Part of a small language model's weights.
Size: MLP 1024 tanh GELU, vocabulary 6983.
Architecture: LayerNorm before each block, rotary positions, normalized queries and keys, attention and MLP in parallel.
Training: a variant of SOAP for these matrices, 587M tokens, 4695 steps.
Each number is 200 + 30 x the weight over its row's rms, rounded and kept within 0 to 999. Layers, rows and columns count from 0. The size before them is the row's rms in percent of the matrix's.

# k: layer 6 attention key, 256x256, rms 0.125, rows 194-223, columns 64-127
# q: layer 6 attention query, 256x256, rms 0.12, rows 195-223, columns 64-127
# v: layer 6 attention value, 256x256, rms 0.128, rows 192-214, columns 64-127
# o: layer 6 attention output (transposed), 256x256, rms 0.121, rows 192-214, columns 64-127
k194,089,217,192,171,194,199,177,179,171,204,193,176,216,238,178,267,177,217,224,179,190,201,212,191,218,209,216,221,227,185,275,222,255,171,194,231,192,152,240,218,173,189,220,190,217,192,249,165,188,260,220,219,217,277,198,184,231,160,172,177,225,176,244,200,198
q195,092,205,168,194,227,169,182,203,198,221,214,220,233,152,229,218,179,178,184,248,166,168,192,252,199,223,178,226,226,294,230,206,217,228,177,179,202,211,136,183,167,182,184,170,242,155,166,187,246,281,196,213,244,199,197,166,211,206,221,190,136,122,185,188,203
k195,096,194,195,188,218,199,153,163,214,187,202,189,196,164,248,194,180,185,142,219,201,197,196,193,213,168,189,212,151,225,164,167,237,232,226,298,180,218,170,181,196,216,206,209,219,198,179,144,203,193,149,179,223,199,193,140,179,180,224,176,197,193,225,173,189
q196,118,228,176,166,208,154,256,185,211,166,186,177,190,152,185,228,136,169,221,215,190,165,213,156,205,201,166,207,179,194,187,171,197,174,194,186,153,222,213,220,182,190,217,192,224,203,199,170,224,196,212,217,204,188,181,248,213,170,195,161,227,247,189,232,223
k196,064,215,246,176,177,213,146,251,184,232,225,182,211,209,203,181,209,170,182,155,174,171,179,196,192,165,177,215,237,227,219,174,185,202,191,207,259,208,225,189,182,152,212,181,206,231,199,155,198,176,214,154,138,173,252,180,196,218,171,199,236,218,254,198,209
q197,074,218,258,167,191,193,174,217,194,161,173,217,162,178,176,181,220,173,203,222,217,206,202,150,191,211,223,215,188,261,194,189,148,191,226,242,200,258,184,207,182,196,205,205,198,244,169,199,151,179,176,191,179,192,234,270,189,210,85,185,210,237,179,210,154
k197,084,264,201,213,159,215,258,225,222,172,212,247,211,176,201,167,194,250,161,248,241,213,167,180,243,205,222,239,205,205,178,189,248,183,214,191,235,211,183,180,167,151,183,160,228,250,194,154,197,184,169,158,191,231,204,214,176,234,240,220,189,166,189,190,211
q198,066,192,25,234,195,247,214,172,178,223,196,191,208,218,235,208,187,212,177,242,180,206,191,188,164,175,186,168,202,204,229,226,218,184,214,192,216,250,176,179,178,177,189,174,207,227,189,219,281,242,161,204,226,225,160,142,187,206,261,182,179,161,201,220,219
k198,080,210,206,221,184,227,209,246,161,184,232,242,203,228,132,171,253,275,182,236,190,250,171,193,214,144,214,191,190,203,176,149,163,193,207,237,116,190,166,221,191,155,162,175,162,214,150,186,190,211,221,179,227,161,200,232,178,180,246,219,179,208,180,183,228
q199,110,263,132,171,168,159,186,173,157,178,201,205,219,175,195,125,189,224,178,179,158,159,168,184,228,218,180,170,201,214,158,195,139,219,215,210,189,212,236,218,177,203,196,231,220,150,188,186,182,157,223,187,211,236,135,286,170,193,200,219,204,167,135,180,193
k199,105,261,154,196,235,226,221,227,134,205,158,191,224,220,199,141,257,215,149,153,217,208,193,204,153,166,243,172,200,185,210,215,198,252,239,239,147,197,172,169,160,212,182,203,211,239,168,205,228,187,230,216,150,132,200,194,201,179,163,221,186,223,193,149,172
q200,101,194,140,173,196,237,242,172,223,221,189,201,188,202,258,275,177,189,177,207,214,147,213,225,234,173,173,190,213,153,181,189,234,216,229,164,235,216,236,203,223,217,188,224,235,161,187,180,222,170,197,205,202,165,189,157,238,158,165,203,192,175,207,235,217
k200,095,192,234,154,178,193,190,150,200,156,176,147,210,240,199,201,221,199,194,203,224,237,198,204,203,133,182,199,230,241,234,184,211,241,190,183,236,247,140,201,238,190,208,198,260,212,213,156,122,155,233,172,210,201,198,218,198,218,186,215,199,241,103,133,254
q201,096,177,174,209,229,177,267,204,218,168,244,190,160,201,154,177,179,232,189,208,224,242,177,194,233,201,217,229,233,164,137,225,134,233,154,236,189,178,154,260,231,186,212,201,205,154,209,187,270,208,188,216,188,181,166,230,169,203,204,178,164,196,210,161,170
k201,086,224,213,144,253,201,223,195,205,219,199,238,148,186,182,181,227,213,203,199,264,167,283,196,176,188,182,202,173,261,232,225,191,235,175,193,176,158,179,197,230,156,234,199,206,159,173,220,209,254,215,169,150,146,151,149,211,214,238,217,192,186,155,215,161
q202,105,215,211,220,212,240,213,199,197,214,199,227,211,258,246,217,182,199,152,141,169,236,159,216,199,194,147,232,239,243,174,271,237,219,234,192,214,213,175,191,187,215,183,218,173,228,191,177,248,223,150,203,219,253,171,186,152,209,232,215,235,212,182,237,291
k202,094,219,193,207,186,269,186,203,222,196,179,123,247,171,239,184,183,160,246,167,218,172,207,215,168,213,226,234,212,183,231,211,236,205,233,210,257,210,216,176,159,167,221,238,214,177,170,265,211,224,185,213,139,195,231,219,176,213,150,213,212,270,196,223,158
q203,096,177,187,215,196,215,182,212,216,215,217,207,225,185,193,199,203,226,184,181,173,192,241,264,184,232,182,233,190,224,139,142,201,142,235,198,237,193,162,250,229,170,229,167,153,180,218,212,232,189,208,185,187,211,211,208,211,187,157,168,234,178,207,229,184
k203,100,229,185,224,185,216,198,238,239,196,191,197,215,219,195,177,207,200,204,173,228,162,175,183,239,163,221,187,240,169,183,196,219,136,194,215,185,193,203,210,146,174,232,214,266,216,204,239,222,157,229,248,176,246,228,177,213,263,136,158,181,249,245,159,203
q204,090,240,166,204,222,207,248,191,256,189,245,229,219,183,233,138,211,194,273,258,195,141,233,212,232,180,149,218,178,214,182,166,214,207,182,151,200,184,204,189,203,180,169,239,208,209,170,247,211,186,193,194,210,191,172,247,260,210,189,190,213,241,216,198,214
k204,093,185,195,165,183,171,249,150,211,241,221,201,215,147,232,128,189,249,164,179,166,183,235,201,199,187,215,240,201,171,230,189,167,242,168,232,124,157,197,194,207,169,166,229,218,241,219,192,199,240,188,204,176,253,183,197,274,146,218,193,191,214,166,180,162
q205,093,204,174,208,187,171,168,212,238,190,144,192,231,173,184,210,205,195,224,227,201,179,213,191,150,213,230,231,190,199,183,230,278,188,221,259,195,143,181,178,262,183,207,256,183,175,211,176,104,209,203,195,222,232,214,203,212,188,187,147,161,150,212,204,128
k205,096,214,189,184,246,173,196,146,202,190,198,196,215,208,205,168,203,200,179,246,261,191,176,215,168,219,152,212,225,131,201,217,177,275,221,180,143,194,192,177,158,199,185,151,211,208,224,172,191,253,148,191,230,242,174,235,210,132,164,187,144,217,208,221,184
q206,095,207,236,254,246,252,236,177,164,229,126,257,217,177,214,211,212,210,217,197,182,220,191,220,224,202,264,199,172,253,181,240,218,219,226,237,192,243,215,177,177,187,179,199,179,232,145,179,240,244,175,254,187,153,196,208,146,211,209,160,190,206,192,195,223
k206,091,193,231,147,224,196,159,236,239,223,177,131,225,232,213,229,218,192,136,181,213,182,253,245,212,186,197,201,226,229,180,237,207,167,238,207,210,166,204,198,232,279,175,231,234,233,202,218,213,159,195,200,221,223,224,243,247,227,210,236,199,193,197,190,182
q207,096,177,155,211,171,174,198,238,221,185,244,215,161,203,258,199,132,158,195,227,267,201,199,180,219,213,258,197,218,220,195,181,200,249,176,173,237,169,232,139,209,199,186,144,238,192,214,245,217,158,220,194,157,247,213,220,200,183,192,172,185,234,218,218,220
k207,088,249,196,213,196,161,179,173,187,171,221,153,135,228,231,199,207,213,174,201,161,235,198,242,222,151,213,249,210,164,190,178,178,170,175,199,167,247,211,163,176,239,175,230,222,184,220,192,211,216,176,152,254,194,209,193,182,230,190,210,195,157,193,222,207
q208,101,174,179,196,131,226,206,189,179,202,160,227,209,205,203,174,252,172,156,193,261,213,189,158,173,213,166,181,247,184,225,183,239,171,147,172,149,249,211,222,161,183,194,143,239,212,181,201,170,210,190,167,209,189,182,231,197,200,217,225,197,199,206,193,187
k208,099,240,220,182,194,209,214,258,198,206,197,233,198,175,176,197,218,230,163,215,211,256,194,233,169,202,192,204,179,147,178,189,215,207,252,226,176,166,154,199,190,174,204,224,198,212,167,144,159,192,203,163,230,150,211,224,207,131,210,214,189,149,193,203,171
q209,107,254,174,215,223,198,193,223,213,191,212,241,148,192,243,200,179,179,127,212,151,166,189,175,212,177,200,180,199,206,224,171,185,190,123,206,187,201,187,201,217,241,158,177,154,228,219,211,174,219,189,202,196,187,190,187,228,156,214,175,173,254,172,201,199
k209,104,143,225,216,158,187,190,179,236,191,212,200,219,237,179,168,148,236,218,207,218,177,184,223,231,219,191,184,210,206,221,211,205,172,185,161,240,155,187,175,191,231,199,198,191,222,171,199,243,171,150,238,203,217,167,198,212,221,179,207,162,168,232,205,214
q210,098,250,195,225,228,156,211,200,196,204,191,199,219,148,199,210,201,173,158,184,215,159,202,139,187,175,220,209,195,161,237,243,216,253,149,187,219,232,217,253,167,134,194,225,164,210,222,187,228,205,213,202,190,201,166,224,224,205,211,176,197,159,195,169,200
k210,085,247,194,214,207,182,223,192,166,225,204,148,230,213,189,186,251,207,169,215,241,192,207,175,202,180,189,208,222,221,204,210,188,237,245,153,219,199,222,164,204,209,199,196,205,166,170,203,200,194,192,265,197,152,217,180,172,232,164,214,224,200,178,135,203
q211,099,261,154,178,164,188,211,234,202,210,172,145,199,204,171,187,135,188,161,217,222,195,235,207,230,213,185,263,197,234,211,196,207,154,177,211,239,221,200,195,183,194,243,207,192,221,219,150,189,212,255,205,203,131,186,193,224,213,160,159,200,172,183,200,227
k211,097,196,151,183,196,204,218,179,173,203,219,201,191,211,198,186,232,210,196,168,200,200,214,236,211,147,179,190,235,229,155,153,202,270,202,219,248,195,238,139,234,171,284,271,244,210,222,228,197,220,199,215,167,139,178,179,214,208,233,202,155,205,215,215,179
q212,092,262,189,161,192,187,215,215,189,197,205,190,113,165,159,233,250,183,153,162,231,216,183,262,199,208,217,226,227,206,190,172,184,148,224,173,196,178,235,180,186,190,225,209,203,200,214,229,200,230,214,192,228,221,133,194,203,168,255,182,178,207,185,157,176
k212,097,195,177,207,234,268,166,164,215,208,218,191,232,208,187,212,150,194,208,258,192,153,194,205,182,194,266,194,225,155,237,236,250,200,208,218,211,163,232,178,204,207,181,187,174,204,208,176,176,213,223,243,199,199,254,200,215,223,226,192,175,169,155,200,216
q213,097,195,166,208,207,190,227,205,258,186,167,263,284,190,183,207,222,222,214,260,190,198,199,214,193,151,230,165,192,180,193,202,199,161,178,170,171,227,185,233,225,179,158,211,210,203,192,194,208,246,171,248,215,230,193,199,237,158,148,162,205,145,178,210,215
k213,092,156,217,144,217,236,200,254,225,219,155,179,224,201,236,180,200,216,216,204,251,215,246,208,208,217,198,220,221,216,219,145,160,194,246,193,225,171,222,168,222,139,252,226,229,158,180,207,201,148,240,215,226,195,170,149,222,195,118,191,196,186,144,174,166
q214,093,176,189,165,236,225,187,206,210,203,170,142,196,139,211,174,233,186,137,178,241,244,156,182,182,201,229,178,207,166,173,175,168,165,209,199,194,243,184,202,177,164,231,202,266,186,220,228,208,235,197,215,182,195,138,214,241,157,183,185,172,220,198,195,137
k214,088,243,182,129,146,144,192,216,231,144,176,198,199,224,230,195,220,254,122,200,175,228,200,172,161,198,197,205,118,199,227,220,128,189,231,225,153,179,184,203,199,201,179,169,178,150,239,201,206,174,229,202,152,122,205,159,156,183,209,220,215,244,172,168,174
q215,088,203,132,189,180,167,217,227,226,151,195,195,220,197,208,175,219,220,260,191,215,203,204,260,183,184,257,225,177,138,250,228,171,200,171,166,195,167,192,188,266,236,158,207,175,171,223,164,214,224,212,151,227,213,171,217,167,204,206,214,192,186,220,215,188
k215,091,198,185,161,230,241,173,262,182,190,230,217,258,272,184,201,191,220,202,187,151,204,201,191,183,170,216,153,227,223,156,153,233,188,204,186,209,219,157,191,185,209,193,243,215,207,217,216,189,231,188,153,221,194,217,233,171,246,217,234,210,215,163,200,199
q216,085,235,180,146,189,246,174,198,173,251,212,205,215,248,188,195,205,201,247,182,191,224,253,180,188,250,175,171,161,221,197,146,197,240,226,230,230,241,219,193,194,159,189,229,182,152,227,202,250,219,158,226,207,165,219,211,163,160,174,272,152,215,196,174,194
k216,091,175,208,212,195,190,177,180,232,177,232,218,212,185,186,206,209,180,163,155,229,233,203,195,191,163,179,218,232,226,162,284,139,230,195,188,188,211,120,197,228,184,214,260,215,208,220,200,255,188,186,150,190,154,211,193,274,179,188,235,160,166,259,224,142
q217,099,235,192,215,207,174,224,136,232,207,233,219,211,192,192,171,183,153,153,217,151,158,220,143,261,178,179,183,215,189,232,256,210,212,181,187,238,190,167,266,191,127,223,223,273,175,174,200,159,181,210,199,223,230,236,220,183,210,207,153,199,187,194,209,226
k217,095,260,201,197,122,176,220,211,173,184,225,173,210,185,190,154,280,216,191,156,221,207,235,192,202,184,222,161,166,240,213,171,161,227,163,160,202,264,182,233,203,171,161,207,195,228,189,237,184,230,214,147,190,225,206,278,142,174,196,167,229,163,223,235,170
q218,099,233,262,231,171,245,163,226,163,163,157,220,160,216,178,180,231,203,154,188,249,186,191,232,222,218,168,170,205,216,182,168,262,216,179,240,217,181,162,192,184,195,205,178,201,231,192,173,271,224,170,173,248,167,190,212,227,173,235,196,219,218,218,202,174
k218,098,170,159,171,201,208,255,182,183,247,184,207,193,226,255,110,250,208,162,164,174,240,210,147,240,183,242,182,189,169,186,213,220,184,169,189,248,164,218,209,218,216,212,287,162,197,231,204,199,268,206,198,207,165,181,189,223,197,210,120,248,179,175,189,206
q219,089,148,195,185,191,214,164,170,207,212,231,212,139,101,240,265,229,205,182,144,190,218,247,220,173,174,201,199,204,222,226,182,208,179,193,177,222,158,213,195,234,211,195,137,208,241,195,218,197,247,231,262,184,229,240,158,213,195,252,274,248,213,243,200,226
k219,093,250,212,147,193,234,216,196,192,203,166,222,209,200,204,173,176,239,209,200,243,141,166,211,163,212,185,168,254,195,209,278,264,215,192,180,189,212,243,179,195,213,217,186,205,197,255,223,176,226,210,151,221,218,237,228,200,178,194,168,268,178,259,266,186
q220,095,177,121,122,183,166,201,199,189,209,214,177,194,212,196,211,229,204,200,205,187,165,201,215,227,163,212,210,198,184,213,226,193,201,179,201,217,276,210,200,199,256,182,253,205,165,190,214,186,90,244,224,193,216,206,219,234,196,233,161,226,181,203,189,187
k220,089,198,209,181,213,241,201,174,169,174,189,150,170,259,194,205,195,136,223,156,218,225,183,202,221,231,142,210,210,236,125,176,239,157,139,198,246,267,221,233,232,158,147,205,155,227,210,250,207,168,175,199,224,198,223,234,175,185,181,196,195,257,157,208,198
q221,099,204,233,231,205,222,216,199,241,198,204,245,179,212,211,215,235,211,249,253,242,174,197,177,119,155,239,234,241,176,172,210,203,160,249,187,170,222,213,224,203,208,169,214,213,169,265,206,184,120,190,177,131,157,257,143,221,217,222,245,216,165,176,162,213
k221,095,196,210,188,256,202,197,179,225,235,208,246,154,196,200,144,225,203,151,204,213,165,190,200,200,243,153,250,139,191,156,205,171,190,183,193,241,266,155,203,202,153,168,214,174,197,216,222,191,226,213,178,184,203,196,175,230,163,221,173,217,173,146,208,257
q222,090,230,142,212,187,288,214,230,196,230,135,186,180,175,206,188,163,160,209,173,170,222,221,202,205,163,181,189,242,216,169,159,210,279,199,218,169,176,206,148,199,157,234,193,177,228,192,236,231,171,157,199,196,234,165,200,181,163,154,198,222,222,227,170,220
k222,096,205,266,167,211,200,170,242,239,220,260,170,186,224,245,219,172,162,177,192,186,211,221,202,188,166,211,194,221,172,186,215,200,193,190,142,218,201,162,192,232,176,216,167,228,248,192,264,187,154,195,259,166,205,206,286,202,219,144,181,210,194,216,240,165
q223,094,195,134,262,205,192,178,180,189,246,210,222,222,192,216,179,189,254,224,234,209,175,244,189,176,180,167,214,233,182,169,242,192,224,228,207,181,199,212,188,198,227,251,215,188,198,191,189,194,187,189,243,203,176,233,172,176,177,194,168,231,230,248,223,166
k223,099,220,197,163,140,206,139,193,189,236,138,186,185,254,179,192,186,187,206,157,180,208,216,242,231,155,210,215,175,161,242,189,213,219,214,188,241,188,246,170,220,205,131,195,214,173,198,192,265,208,216,206,186,198,197,201,183,192,251,172,147,160,249,148,224
v192,093,189,210,238,161,151,204,192,228,240,184,217,245,175,159,233,208,229,180,216,184,187,177,198,185,198,207,211,175,171,201,183,174,196,207,172,191,239,245,206,237,228,217,151,160,207,222,211,242,240,170,193,138,220,221,216,185,234,215,206,202,238,148,181,206
o192,103,219,149,211,183,202,246,185,210,225,180,209,163,208,210,205,172,192,168,195,250,223,219,276,252,200,215,200,243,180,215,199,215,199,214,168,207,146,224,223,204,176,180,211,226,229,225,219,203,309,176,206,230,170,248,172,216,148,158,199,150,159,188,211,206
v193,077,191,197,192,203,195,184,189,162,203,206,223,198,163,180,269,173,199,173,188,215,210,252,196,138,220,213,217,203,221,279,237,229,196,193,162,194,188,233,200,240,205,234,187,193,216,178,150,233,185,170,217,183,248,182,179,230,207,196,185,210,183,167,203,229
o193,096,219,251,197,246,202,186,156,177,173,194,209,212,160,151,168,208,236,220,166,217,206,185,200,227,210,153,252,228,195,165,225,173,226,156,243,155,239,184,197,239,215,162,216,184,209,129,224,191,191,162,215,239,171,166,226,140,239,195,245,212,193,188,182,162
v194,091,222,206,170,188,187,192,216,259,179,173,198,227,202,185,239,189,201,211,189,258,241,237,246,161,125,222,202,213,183,152,250,219,176,179,176,191,207,235,211,148,154,224,236,143,164,215,241,212,140,192,208,194,193,193,216,195,187,217,195,215,235,199,189,220
o194,105,207,302,203,264,204,226,204,160,235,234,201,182,209,161,162,166,172,208,241,142,181,149,153,199,238,193,159,174,210,221,209,184,166,220,169,196,210,201,233,183,198,169,185,203,215,239,205,238,205,217,204,219,256,221,166,138,239,246,228,157,208,194,185,175
v195,085,197,181,204,148,199,176,188,177,210,186,238,200,181,198,194,188,202,188,202,175,207,178,261,124,158,214,192,190,216,162,163,193,203,188,188,221,248,231,204,254,189,204,185,209,209,240,189,212,213,209,184,165,195,205,227,193,162,268,210,194,189,211,197,187
o195,095,155,173,188,235,195,166,208,248,213,205,150,229,193,226,230,160,210,207,212,227,220,180,168,224,189,187,179,195,142,217,236,221,187,208,186,235,249,186,166,251,165,224,205,214,164,259,225,171,254,187,189,244,162,258,177,224,144,234,177,236,184,190,236,190
v196,096,199,186,210,202,210,230,213,222,202,192,153,156,167,277,162,164,183,163,243,202,150,199,203,162,213,210,202,250,177,199,204,166,226,246,217,190,189,153,210,177,224,200,177,187,244,223,173,168,234,190,168,174,208,213,245,195,179,225,197,198,172,208,233,185
o196,102,199,196,199,206,224,156,216,154,203,202,231,171,213,165,202,223,184,189,165,137,203,234,221,156,211,200,191,219,196,167,171,162,138,189,199,179,177,213,182,219,173,182,184,208,227,247,227,181,196,205,184,169,189,232,135,231,214,181,194,199,178,178,196,255
v197,087,227,218,254,190,206,184,245,216,223,226,170,218,177,233,190,184,143,234,149,210,187,223,236,196,182,187,247,226,154,227,184,213,178,229,182,171,171,203,169,212,206,226,202,189,191,151,208,159,229,199,184,126,155,206,231,236,219,166,214,205,185,180,196,204
o197,108,217,156,237,188,190,167,226,208,180,215,237,243,199,189,234,244,247,182,201,167,182,195,163,167,231,178,216,165,197,255,173,141,189,212,261,196,181,191,197,196,192,197,209,225,177,247,145,227,240,194,192,278,155,190,182,196,178,258,227,187,178,198,224,195
v198,089,261,203,260,156,168,118,160,167,232,195,226,171,226,158,189,270,195,179,220,194,214,185,179,185,182,151,240,161,170,220,228,193,131,160,165,211,228,193,169,209,245,181,207,198,242,202,201,191,213,207,146,222,207,175,189,251,220,165,203,159,219,186,214,244
o198,093,227,178,160,163,220,182,166,195,145,202,229,238,172,208,164,136,162,206,196,188,265,224,197,173,197,194,187,162,221,218,228,210,213,209,203,226,192,214,208,175,228,187,232,252,182,192,282,248,165,231,215,220,209,259,221,150,247,190,211,217,214,186,240,224
v199,080,238,201,216,173,203,222,164,194,178,222,218,205,221,194,263,185,157,160,215,213,186,232,182,159,180,139,200,204,195,176,227,210,167,172,291,179,190,229,174,191,194,203,203,193,199,168,204,240,205,149,189,211,232,193,226,196,223,187,231,162,171,155,234,253
o199,093,229,178,204,232,227,217,225,193,146,229,191,243,172,216,157,252,229,262,194,217,179,222,210,206,188,207,189,148,199,235,215,190,224,212,132,170,194,206,210,177,207,191,167,186,244,226,208,175,256,167,246,213,186,128,195,209,192,206,181,184,209,161,227,158
v200,092,219,210,232,182,271,184,140,189,106,183,215,218,222,222,172,154,135,206,263,192,177,178,189,197,184,176,206,160,205,216,193,141,205,190,191,195,188,211,183,204,208,182,220,244,168,241,174,179,242,186,195,234,286,177,184,233,210,181,244,257,164,183,155,214
o200,104,231,202,195,242,194,136,215,162,241,192,227,166,210,195,218,220,214,202,215,161,181,247,164,191,195,226,162,166,180,224,157,203,239,188,216,225,242,174,232,171,208,210,191,127,218,195,245,178,200,215,143,192,165,145,278,248,202,159,180,183,168,178,231,173
v201,093,148,234,230,138,214,172,213,229,219,188,174,227,219,205,201,238,180,228,182,188,197,185,210,201,163,276,220,209,132,176,229,208,226,171,174,198,171,167,219,224,246,227,162,216,182,191,164,160,195,232,172,227,212,205,226,204,224,206,217,174,200,227,202,172
o201,103,174,212,127,207,227,257,222,191,189,156,211,167,207,214,197,202,204,190,184,208,212,199,187,157,213,179,176,165,175,221,241,176,172,181,170,219,216,174,241,181,188,192,212,236,193,227,200,170,184,162,194,181,157,163,134,245,196,209,271,192,173,182,214,223
v202,082,197,180,216,109,214,204,206,238,278,211,238,238,190,218,201,184,238,188,159,164,228,177,192,213,252,155,186,198,168,230,231,225,178,176,267,274,209,215,194,241,225,135,193,175,231,171,208,189,185,197,187,269,245,188,194,268,259,153,182,191,238,235,214,240
o202,095,178,196,187,180,188,165,213,165,192,218,180,203,172,199,233,265,231,215,239,194,169,226,179,194,151,200,199,210,187,178,169,120,181,182,157,190,192,262,262,174,191,271,254,221,227,224,130,205,233,241,163,183,166,201,202,189,156,199,217,198,206,160,166,160
v203,086,206,233,210,183,177,216,187,237,220,191,220,216,165,196,168,168,224,189,208,219,130,215,255,185,238,149,139,253,245,211,216,173,214,206,244,230,222,143,214,187,241,239,204,200,161,221,203,232,259,218,219,207,177,174,246,203,170,253,200,233,198,202,159,171
o203,098,189,197,193,246,201,204,228,169,153,230,195,220,250,216,240,212,203,240,177,216,223,217,172,222,222,275,252,186,226,152,168,200,250,260,243,223,195,231,190,159,167,216,238,167,231,200,208,175,212,173,131,221,173,237,197,192,238,198,254,165,173,173,167,206
v204,095,194,241,183,249,202,201,219,216,146,178,169,200,158,241,181,177,220,257,230,179,172,185,242,176,178,168,165,213,221,172,233,186,168,221,231,200,197,206,218,184,193,231,162,233,186,205,186,150,138,196,253,214,207,237,240,175,180,191,152,144,184,205,248,188
o204,108,195,276,181,147,200,201,225,195,211,210,205,200,161,194,208,216,175,203,196,273,137,201,174,217,244,222,260,176,200,269,227,190,212,263,224,246,170,158,206,168,179,235,221,188,238,258,239,219,237,189,189,163,173,224,207,225,216,211,222,209,164,225,148,208
v205,082,158,198,212,234,196,228,218,223,189,219,158,192,206,153,204,193,145,205,199,215,146,205,185,223,196,192,173,250,235,220,186,186,191,195,160,211,226,227,191,216,200,179,207,173,170,191,210,222,263,248,182,214,218,175,220,191,224,198,180,197,179,224,191,194
o205,095,141,310,199,208,242,163,223,193,216,155,247,200,197,153,208,211,263,179,175,218,236,207,243,178,196,198,180,259,204,165,195,225,181,194,204,186,166,229,254,197,234,177,201,217,167,222,220,200,201,167,225,184,185,259,188,253,202,212,211,177,242,205,206,213
v206,081,193,266,176,227,184,186,235,159,226,151,181,239,181,158,167,222,183,183,188,182,229,174,175,241,185,204,147,257,181,222,201,207,152,181,180,160,184,253,203,209,232,192,225,178,222,180,145,187,193,191,234,206,238,199,185,181,225,220,176,248,252,180,216,190
o206,097,181,175,188,226,181,237,149,177,208,191,202,209,246,186,147,236,206,151,214,199,197,185,140,130,188,177,193,218,198,164,182,146,182,235,204,174,171,217,171,207,162,183,211,191,132,188,189,224,203,187,185,154,182,193,186,191,208,237,303,220,177,207,188,218
v207,089,207,220,219,161,161,237,184,230,185,194,193,231,220,234,216,190,149,165,173,166,211,203,250,228,191,243,227,172,190,190,150,172,293,186,219,179,167,168,234,214,206,196,157,230,233,161,181,182,238,148,208,176,172,205,187,223,208,195,175,170,217,190,183,183
o207,099,180,190,226,208,252,197,236,188,180,203,190,198,235,178,195,215,219,187,210,241,185,213,203,195,209,149,198,191,211,189,198,216,164,187,172,211,221,191,169,176,185,260,173,159,207,243,189,199,187,247,210,200,183,202,189,182,182,179,211,169,225,216,130,193
v208,085,206,207,234,213,215,236,216,218,225,129,167,192,139,217,190,168,188,210,247,208,185,201,174,169,200,167,201,216,146,201,216,187,238,224,185,220,189,154,200,207,177,179,179,189,175,239,204,248,178,202,140,209,223,131,217,170,223,234,197,162,213,160,228,174
o208,096,133,178,200,212,185,188,200,182,185,167,182,194,235,202,146,147,199,224,140,227,178,240,228,243,234,207,249,208,195,169,197,206,162,170,153,184,209,210,159,164,262,201,192,215,231,191,235,155,259,169,260,210,163,196,198,219,147,229,226,222,211,239,212,258
v209,086,237,172,191,207,262,189,242,217,136,194,197,184,198,185,173,157,229,238,162,184,169,205,188,235,175,259,173,222,157,187,203,219,209,178,159,223,224,205,210,209,214,200,212,196,192,156,196,220,201,209,198,193,197,137,161,149,184,197,261,206,190,205,192,263
o209,095,226,215,175,179,190,165,154,148,225,169,233,194,172,156,218,203,176,189,224,226,221,199,187,139,192,176,177,204,213,229,152,231,197,240,236,191,232,191,180,185,155,197,209,224,164,185,200,214,275,192,205,251,171,207,203,203,181,242,177,266,170,176,242,172
v210,088,193,254,190,178,202,171,196,203,212,170,162,180,184,213,183,177,212,234,216,228,203,147,274,213,175,186,181,194,171,215,190,174,210,172,195,184,160,221,227,201,160,203,152,213,202,232,172,178,208,223,211,206,201,203,235,169,228,164,184,182,224,220,172,231
o210,093,227,190,188,198,217,231,205,210,178,195,200,214,194,206,202,139,174,235,221,229,143,191,179,199,221,216,132,165,214,227,179,227,163,186,177,234,238,193,251,243,229,192,255,260,200,202,240,200,187,148,186,195,233,185,202,197,197,237,198,216,213,185,203,169
v211,085,148,237,219,203,202,242,211,157,206,192,188,172,183,196,203,223,90,249,166,170,169,235,208,179,159,192,164,186,161,257,189,213,218,222,140,175,167,120,205,172,236,197,197,235,150,242,215,176,154,198,186,179,233,220,212,219,185,145,204,194,223,172,206,182
o211,098,250,137,152,171,228,159,152,225,193,205,168,206,191,245,217,195,284,139,203,257,216,220,234,161,195,211,230,172,186,138,221,192,166,190,218,245,198,226,212,197,199,256,188,162,205,192,225,287,217,252,179,213,198,179,236,164,190,236,238,152,193,212,179,155
v212,080,199,218,228,200,207,191,139,219,203,194,188,147,235,201,167,221,196,197,206,180,245,196,168,215,203,245,203,168,214,207,222,183,186,228,235,202,207,233,219,246,213,177,186,240,218,153,211,193,170,209,201,205,206,194,169,226,192,93,251,188,215,205,157,205
o212,093,200,184,205,168,181,230,224,170,173,223,227,225,182,177,221,260,215,223,181,213,203,202,204,193,220,197,216,226,254,197,198,209,228,185,178,201,251,133,203,225,136,210,194,261,158,205,187,170,199,164,178,182,196,159,200,187,212,203,144,192,142,201,187,173
v213,083,146,200,201,207,181,254,202,183,189,160,183,202,219,191,245,180,265,210,197,137,179,253,181,221,240,211,163,196,217,232,198,222,205,195,197,162,217,199,278,221,109,226,212,192,229,196,173,231,184,164,195,219,274,226,265,236,194,147,206,174,258,207,205,242
o213,097,214,257,183,183,240,206,184,224,218,164,194,150,193,165,211,227,178,201,223,245,217,187,232,168,196,234,258,233,191,141,162,179,178,208,189,201,227,220,144,206,228,211,193,229,189,233,235,147,224,212,235,203,164,190,138,225,208,169,162,157,165,143,195,173
v214,086,181,169,222,156,213,200,177,136,183,238,228,245,221,223,216,235,233,171,181,227,168,218,231,196,183,219,193,185,265,182,212,150,221,197,206,252,300,212,222,171,198,181,264,159,188,212,159,194,243,159,195,252,153,207,220,196,207,180,208,150,170,178,186,283
o214,105,194,174,173,253,211,155,251,197,200,141,190,182,128,219,212,186,206,205,240,187,209,233,208,197,214,212,238,150,206,199,156,153,178,201,199,184,180,211,193,234,208,247,181,223,208,234,189,181,183,217,217,194,283,220,224,221,178,166,266,246,213,205,185,174